Part of a small language model's weights.
Size: MLP 512 SiLU, vocabulary 2048.
Architecture: RMSNorm before each block, rotary positions, no biases in attention or MLP, untied embeddings.
Training: a variant of SOAP for these matrices, 120M tokens, 3657 steps.
Each number is 128 + 32 x the weight over its row's rms, rounded and kept within 0 to 255. Layers, rows and columns count from 0. Numbers have three digits each. The size before them is the row's rms in percent of the matrix's.

# layer 6 MLP down (transposed), 512x128, rms 0.138, rows 354-403, columns 0-63
095:142146129144147157093111186080100129111098139124078152101088093153104092152148102151132148137138141103139232170132126156102094156096119142121111072074153146128155145218123134100104134109111135
099:168149107089085123141150186100138135100137140074171134119125178136130153078112161125165104148112051058140052135180100096145155059130153103111128124137122177172102135197083144157127204122150140
104:191121109099151138106159136100069180094085150175174129107127164090129135098094108140131135111110115126135092096096194132105160174102192092121111212174126189124113128110078163114121109126150130
110:103115069125087142110070141155108136099119159146143140130165112134196139133122120050112082168168164117073116161138121084070170127161066111147149116166095185122098080088112153164148137151118133
083:081124085131117153134106139115094108176112095091136129145077100113132147142088116119151146111117104134160126160122159115154171141197074074209130224131137152133114071123128178130176093102144089
104:193190130125125134148186110178117159140118106092109140149126135115088112124160115087146028154145117145170125094142170121157071123141069100107133168154171172164133106146074049043146118130113089
102:132164052106124110148126129126165112119035132130091119156137145122116105088050116123128176136131171136048129111091125173129094175192169119094166141129130139134153216094181163199155132194137181
099:139113105131125114149180096127122170162119144087068144149134150099094186132091124175171154099141130062155196146117082142118137149084110144180060107093121117169134138133129189112155163068105157
114:148145147086098114156116104040113114107145089087128122114174149170144097146109119120185161122125174202082142175132120146111140117152108125102116164150161190089138138160155116190135131129129124
085:171154129156119111142096178119134052208116177111106106174115089139091145141163097115145139060145100143137143118093097115147121151108033132105174144126149122150148186110125156120122154114122117
108:140127102152141104114121150137154124142108177138101103139114137134169031199130157124093177137153190142193147116121099120097116067100104101090062110127123118131144177103137137097099120122170147
105:157124128115134164124157138149128103152065117101159115138141134130213126090103059166196056077089164064084114078134140164119153111144111086150102151129163112148130121140086118089107145114112169
084:126076134026104144133161118108140121147066170119124101190151102084146107121155116130137142106138131150128168159120112136195143138116085121115118143150118112144145182141102154178126159143127100
104:145184157086163122201128109135135135143203094126083194075107140111105136097140080175170170142096117064139186122170165099125100153110087165054079150176189131104149167136121098169111155076115072
103:155117146142180093138124088124140135119096157170063128152033183105147066142123150131096169135140102139188125085135136059090134093096152105172100102102187155171133146121124154130128106102099188
100:138103150088115106058165157135127138123113138150123148106075126106193109146151108069044117141090158156162080163124138150153116143168108232123113150132126145138126078103176083119154142087099128
098:154167158130100174050164135123159088120128132117068111129115181153081088071138136157137150110133095105060153158165129103186136168073123126097137107131162116102156167134197101098156178096125147
102:200123124143134149141157146087175159168148155111128172111172074140160138183126140152150144146158132084156148216159131140168103098158152180131135174143168079101099120204151073170124109100138113
089:137146140128159133070143135118183128109179116176137079152123149096147099143126095198124155097116120175161099082111185139062109100149105152086065124085199167122142082134162140117139101128114080
102:091129087119085116117160171117120150186030148123131118168081076134129167112058182141111155141083146153164132120161081148164084138095156166098070169173084119124110148106129125124146123119103063
115:126124177109084197092151138066189130187108087184113153158157157092136163147134063135151139152090145099167071118166156129156081088139160161131082121067087078162155130107144129105169124125061127
100:114161124164108175106137100173157139157101100171120076105140171127142071130127126154155145148151086132092118114170128139135134102118176106146076073116188155109138083198055142079151116165161106
095:144158120099124076143104117080107150145153138150117159137095116086149169094070055142180113130084132146075148133115112084136091125139127139182172164193096087113142126159130095106150135112156198
093:096174143206154178122134130127081053119136141118090174173130126109152108092099161162125076174151087115127123088147156112162114096125125094175135130075107123209096111155128079146165067158132115
100:103140115084146139147143100126121142088119123075170182153163136137088092159165106104150148169049070104098180176122130071141164107169137198110156167183157118105171079091121151150117152097111084
099:084159132175102074158107126082187086093081101187170089109119097100116099137110106105102106154130181076106081153111133131158107085107094151095145138134124096049106152129148118063172157116146170
105:132124126119152113181119083167089102132127136133137131166069168128200144077111088144106126153125141173160180116117149156166170135069117117131132120131059120133084126134179118106130106070083083
095:136108133093133130145091117097113088156177072047144149088105140121087131120069085088111162135113126104170107141117151113155096162152136162159143141095117148101083146106147175108106129163113096
087:148123134165077095096141176080129127122198127125123095093122145140094187137169180158162177164190069114124140115139144130139148164174154144121080146090121178126146158125136129072124091080096099
090:114183121179131095113069138176118077116191133162095111111115127160087139101129106170100157057118116146129083076164107145128127120083139132114111102156090155177115156135123130144112136092166149
103:120168088167118080075159110117174103107102117141188086118139093183156174137183161140110129130157103163147150080136132135160108101151110107114130148151165198114106108088156145103131164065109090
098:145072113150104155155147108129119136127164109123123129130229167171098135145114135106106127112074096139150165166115075112135120217065097113114145098099095122106201106129103132119126074168157175
108:106104120187159121124158110090090169128121147135084127085139090155179092127097126148107124083133124139133155162129128128094217093129139126065077143210088059094122050092164131201223109068113088
111:132151139105143087169111160114140128128159089110143160181214141144115175154161111115157100098135154070140138167156133152165108097125198090187145133108117215080150145102136104149180159150140137
096:141143085133166116136124118124169139147099107137113161129160117186171131169153170101107170195162113117115134119151112142178145186153194133123094165085087077103171121096162167050133151144093176
100:144156093081121091178091108121118108110162087080130150082129157099107116070141090142155117135139074176138124204119135124172154166077029106101172161106123043109132189116125147061116126093102135
099:147162098174078114079137098083218086102136185085048118144118137109131093151167147057079112150120090107156137100140050104138117113146163112109161124103116136098141172090130129111107169109177172
103:128125087113115154101152162076191174092125118107158116125180114119122120133112161100109112129170112143142155073139088072125096103091113114110065155066129164069099187157121204141104103105141086
091:148123079096115115143103184074105150162082096113131106136146155099123124130100116167182174129106173112166124114131178129078098136099171113095124117096117151155123137143173101154074081139044094
102:076134103139180189158090141123161159111094189052104124091142129147134179062149158118085135146139122079124136133129105118091098135164203104183149133119101096139127103095157130141172129120169136
102:093176085142151099170085180150180131084099135191111136184105109141130142148144187138135140174091164144107156178061085181121098124108131196147144111104095102133145097078115112149195108167123125
097:168137129084191106114129133133143101175073056188094126080088137118144133159132124139115147112183087153064166126160143137166145185119140129095103164133142137093177167203101111101145171136076164
099:193136139124114142160112101141132137144136094111123067159137132152111125161199145134161145183131100106137179115150128085208186078123106154097102149081139111168088091155119092123095203092151130
098:155150123100203117096138101160149146138140133146117195155149129128135168110191106118180178130119087118149088137121122146122183087105153151065115175098087112102125131167094097144082144121149079
106:121098143092080083140128173147092092192101120130089127057124137081176170124141134159128098119147185176096114143127097115134129131173153161114122096175073023083162126143168166106145187137124090
112:173109198134126163179097116091122161134127164104074173120134122107089126138155171162086094158143117111170150095114130089137137080154187125135118123099179147079074158129147132119135135056102118
101:110166115111119123116132093191139118155134167110136156043083112163184137150115108157107167087135087112091171122111173154130170127146112100146128079159098142107149110134086134150158126152148172
109:105152144105107098093052070170096175192133136118130124171121086066177113197117178082165128136163143091156107152120131130118170142091061108128193121113101087093131171195093084075088095097137090
114:147119125118147087120151073189139122141179059130103125100107124111149093118156077119182133143101131136142097144163174119098164082095150085084135118132098174079151152104140091107143133053103155
100:118180146107119113141089099085113056122178159164116153147090109133147088166113144137137155116077144121196130159058140103094162109120174159167154181169157097199096169123081128166100099124084171
# layer 6 MLP up, 512x128, rms 0.145, rows 355-404, columns 0-63
099:179173141126095153103120110139096105146120080163141128121142125152101105141112099083143089118090155130107192160173141122176095186157074127165176159110130083197138118109161135165102121107086153
102:107113167150158144121113151120155135124143140155146142180142123132147184119114065133113141073134117123106076095130130120153033164152116170112106146142126084117127087083083125141133146132122103
105:124171094138121137119142172181089124147157109099136121130174156133078084144151123163141122119144079170183069116140138161134104174120132098114103097089089103124195190122129131134091121097166061
096:154124130107126189108136094148120118135112132133126069079136145177161060111122120078105191102155146139092110093122150170166153115085147157124166081167062142087119096143167151140136125101119193
104:157133112137100157124136163088154154138136137117166109125089150103139122149071130150178172108121127113100058131129123133089117103172195139108140089172187077102116168068129165131127112106100128
102:061113201145164163093143146149140160112108122166143109103135126185116092128127120175101128099157136131142152182084102093160127187114117135101142156149098083044109134139164112171152066120103111
095:119111133160139159179129155084172099098164169092157114104113156144112140127143112140090146111077123075148146101184108123164156109139087141172101105124158110111202173109116179057186057135118130
119:131066120152166079149142168129109115147148180128102123106130128109087116114076105046133088111136080161154150118131101147089143132142125114102144115069102183147127108100144166115159143171052111
079:147123159080120175106179110168115184118082111166155149129168123083102132116126097107220151154138130189077157092176077145132145103072120095102149134134183162108099093091093094176098146115121195
111:119077129157154150139153130118146107133149130099093110106132110163127042178153078073091184135078047115146113129082137130162133143153107090136147125096105057174215094053119116143134088078078094
114:097132067199125156125162137097143132098066080120101145141103094138116151114192185140104131113108136156167157138110076053138094180118168150156137102083110083142151173130171134084213163146083216
091:126107145132111141103131115141143166181167125112144184131141159144096125111173105128103117131187115082157139132138174126002120093190151086129133096114127140078127110114144193130089111160122125
100:111163112150105175137188133158159108137097134121086129125203150167070197101057148161150141088122164104145109182161129106144131189182119111105136131121181163109199087131154103123097135105130121
098:174097073131059154121119124083064124165117100125193141129151080122141171107115125158126129121074115108108104135133120220167135113110083090114148139156109122086119104156145115096187068130183075
100:130165108134109120147112107124127106118140109167148100178142141169158108107169115114170071106115107148094093158153157173145123133173150064102105139179090060095167134078085137046164140164152121
101:163114124155123127171070133121091138083165077121158144143167126164086188146127173103143178085058122125098126132116132104118120117112073080114154117136190055110111123088098162121118180119175099
099:157128123134120149164140114164169069144143092141132085175130154072108146070107087138094168095150130139141142059092076118203142130123092116134156090093085168145150103152054179115196122133130150
092:162128140134122182125180092128099167171136181144105180089106152136149136096086133143085124123075170158124095144165113126083215135150111118086129091090153136136156064139112110128077159143201136
101:145138179084138159195156138117117071159172186094090139138115157130105178143108146125162121116113086148137086184124184074082101189161144104179146112104113151184142039070101118140112111119140088
116:106170124128107155115201122142095082140115153108157110100157128113077125079150146101132185164141143098180093132156166119059114120190214121149093137144102073148146128099120170091144136177117102
096:085097164152135164167119104112136177180143090135154181200166084096097076156137099102108117085114170147146177085123104168134132112138112134077143158087091143130177113118072116124038147080104092
095:118118134116141133152112091090086088124208103161122122107172110135110108174095107136136103108126164114115108076090160117100063081123135079155117156155159147060138099110109131074203118160175090
093:130082133112095128099113141134145123135129126090174105131172136158144084158119136143164135101110109158091070094078117143075127108094112047109132114169175102091129115139094215078126172119104132
096:121139096170149190138165104166172132183183058083132103133146115101090134144112082144131143116148117070045152128109145164106124063073143116145199079167110172121129111153145087093128078184124102
106:084101112105130161132140133108152195124146083141186215130103162145135111053096111164159092158118152147140123119081108117137137127165074099125134123112069205172170091103142177107124153117171115
110:098134072132129112138111124090122155179122147121141154199179121123122143103112107147187168118104131142154120094093111164129125106131090151108128152107129112178143099112204140157154120144115103
099:143150150124094110114131106141201147099086106146147115126164073146146135119104134183121124160131151157085142067141116128111128139193118113125146098148126118100120152168163077126124154119187188
082:114094124044118068144090038169160135143127116149155144177142081090148138098128111133138097160171134165124132118121100088109128168094140118167148121099085099167100117146126129130098129112172107
093:137147072146061159079139115101154139092117133166190160133169133161056071165077136160108126177090088086117186127108138192073147151109105111140185135112129130139136087108086147117114153134123088
094:135127125112149125134108107091107136168145085115126084118129122167167180102137103165150157128129128139141151131158151123163096154118112163053145079126100116107104098116094098154121146076167170
100:153134157130123123095084176113115003117079126087190083170085098185128116161137133090130144090044188135118098175102144136133132173095142107131126161124175150122200134117111157083099129148084092
107:160129187162142157132112106164121136130164137098158170101128104083105113087126104103153095154148128136151143124108108133189152199197089187128143121092101043150106021122147130135099154194077132
102:097124107130119120096125136103062156109122094127123123103154151179136117168157169114125099118149142160093122157124105102124233138126125134163144081102134128137136154088139064168161135143121111
096:086124156116102112144092091086126123097090151139093099175168094114131087172181081140095095164117128163085124148108157130101143142140097106198177111091130180160132118109119105098155122132053124
096:094155125189067193187076067155129119124081097082190106091118117159169125110190181080117135138074073149103104108161156134095110196101169118124095114119105141122158078160136117161134099116141149
106:130135130149119151192148184129162172099153143119151153124129157152143073218083121111104156139117118145107151104100144104134125153167134188090135095122115115083123144101178133092122157091068122
099:161132161190203105159147102161108087151134145112107105137167151116150239076136116068149153144106160179136155127150147125091069068087143142111141145113064134109139096149117089149156133099138112
094:113087111103127144104122104079117114147112176078174141117100155151084130092141134098128143137124144152087124196154130096083098104110123119136168137133117107177124143175139095124096186148110181
097:118106100123125111142145140158080053154107083114113155127143082060134162080105116074121132074119120128130116151169051138143145132150107147113117174125130124095250121153165197089121200143192105
105:177120169065130120136157089136066190172112082045145127172069043112088088105103051129136073052130111146129141158143133130061125144113133136159106094153105124158109140149122134065103069129162056
091:120133096098080125117139073143108138162079131079166097139159170113134131072106109152138125145170084126143077169097128193139152110114070133070138123082165088148155081147109110122118120117117117
090:085159134181141140143068090092138109098180136128091116077195090215132107076180089091166114060085159097154136166168132125119123158151133143150159102147095106107118139143116143131079167148110189
098:132075100080082106079099153138107175072099142082126111160112106109102168103101162181160112056127171128115087213144146102142155166064100147114173117204120141174094105089127081104131144141167151
098:129088177157106151047159079142133142105128095095164089136156152105149150168182154118112115085132157146084178111143146109123129095078138071122124109135155138118137193150072145147138162144094113
103:114048118068165124080141173150079096109182172093109136169094119160120123108150082124136185155145147112127104117103151125092070108113181082112188083110128069181144128100141153131142125078153152
102:150128149023160074098154140136086080116135101160144113103108103131103089103117123114127092150125142130060142076140112147174135163181070127152118135133083110144157080174102063117131121133122116
110:109181156110105123077115117138068098182173145092126156167120114170129114110139106161107094106108101161144094128154049153132159135125138101141137166094134119148109063135111157123115028137084155
113:143115122141137196173154161080136139152122132126163151090161074133081140078069131139074133115137136102122143149160161194130121187106143144157059072129150124189140088134146140090168087147198172
097:047136142171145126100152189104123187073112107123117180137173155157127145110175121096172116174131208109099162142177171102132138089175126120149124093158134114143133104166154130132145108161143152
093:145115128159119131092165142116108151154095129113073121086191091130120155107120120100141151165181109069181149145131112113165173158132114150091135112110169131151119111132156109134174093134094126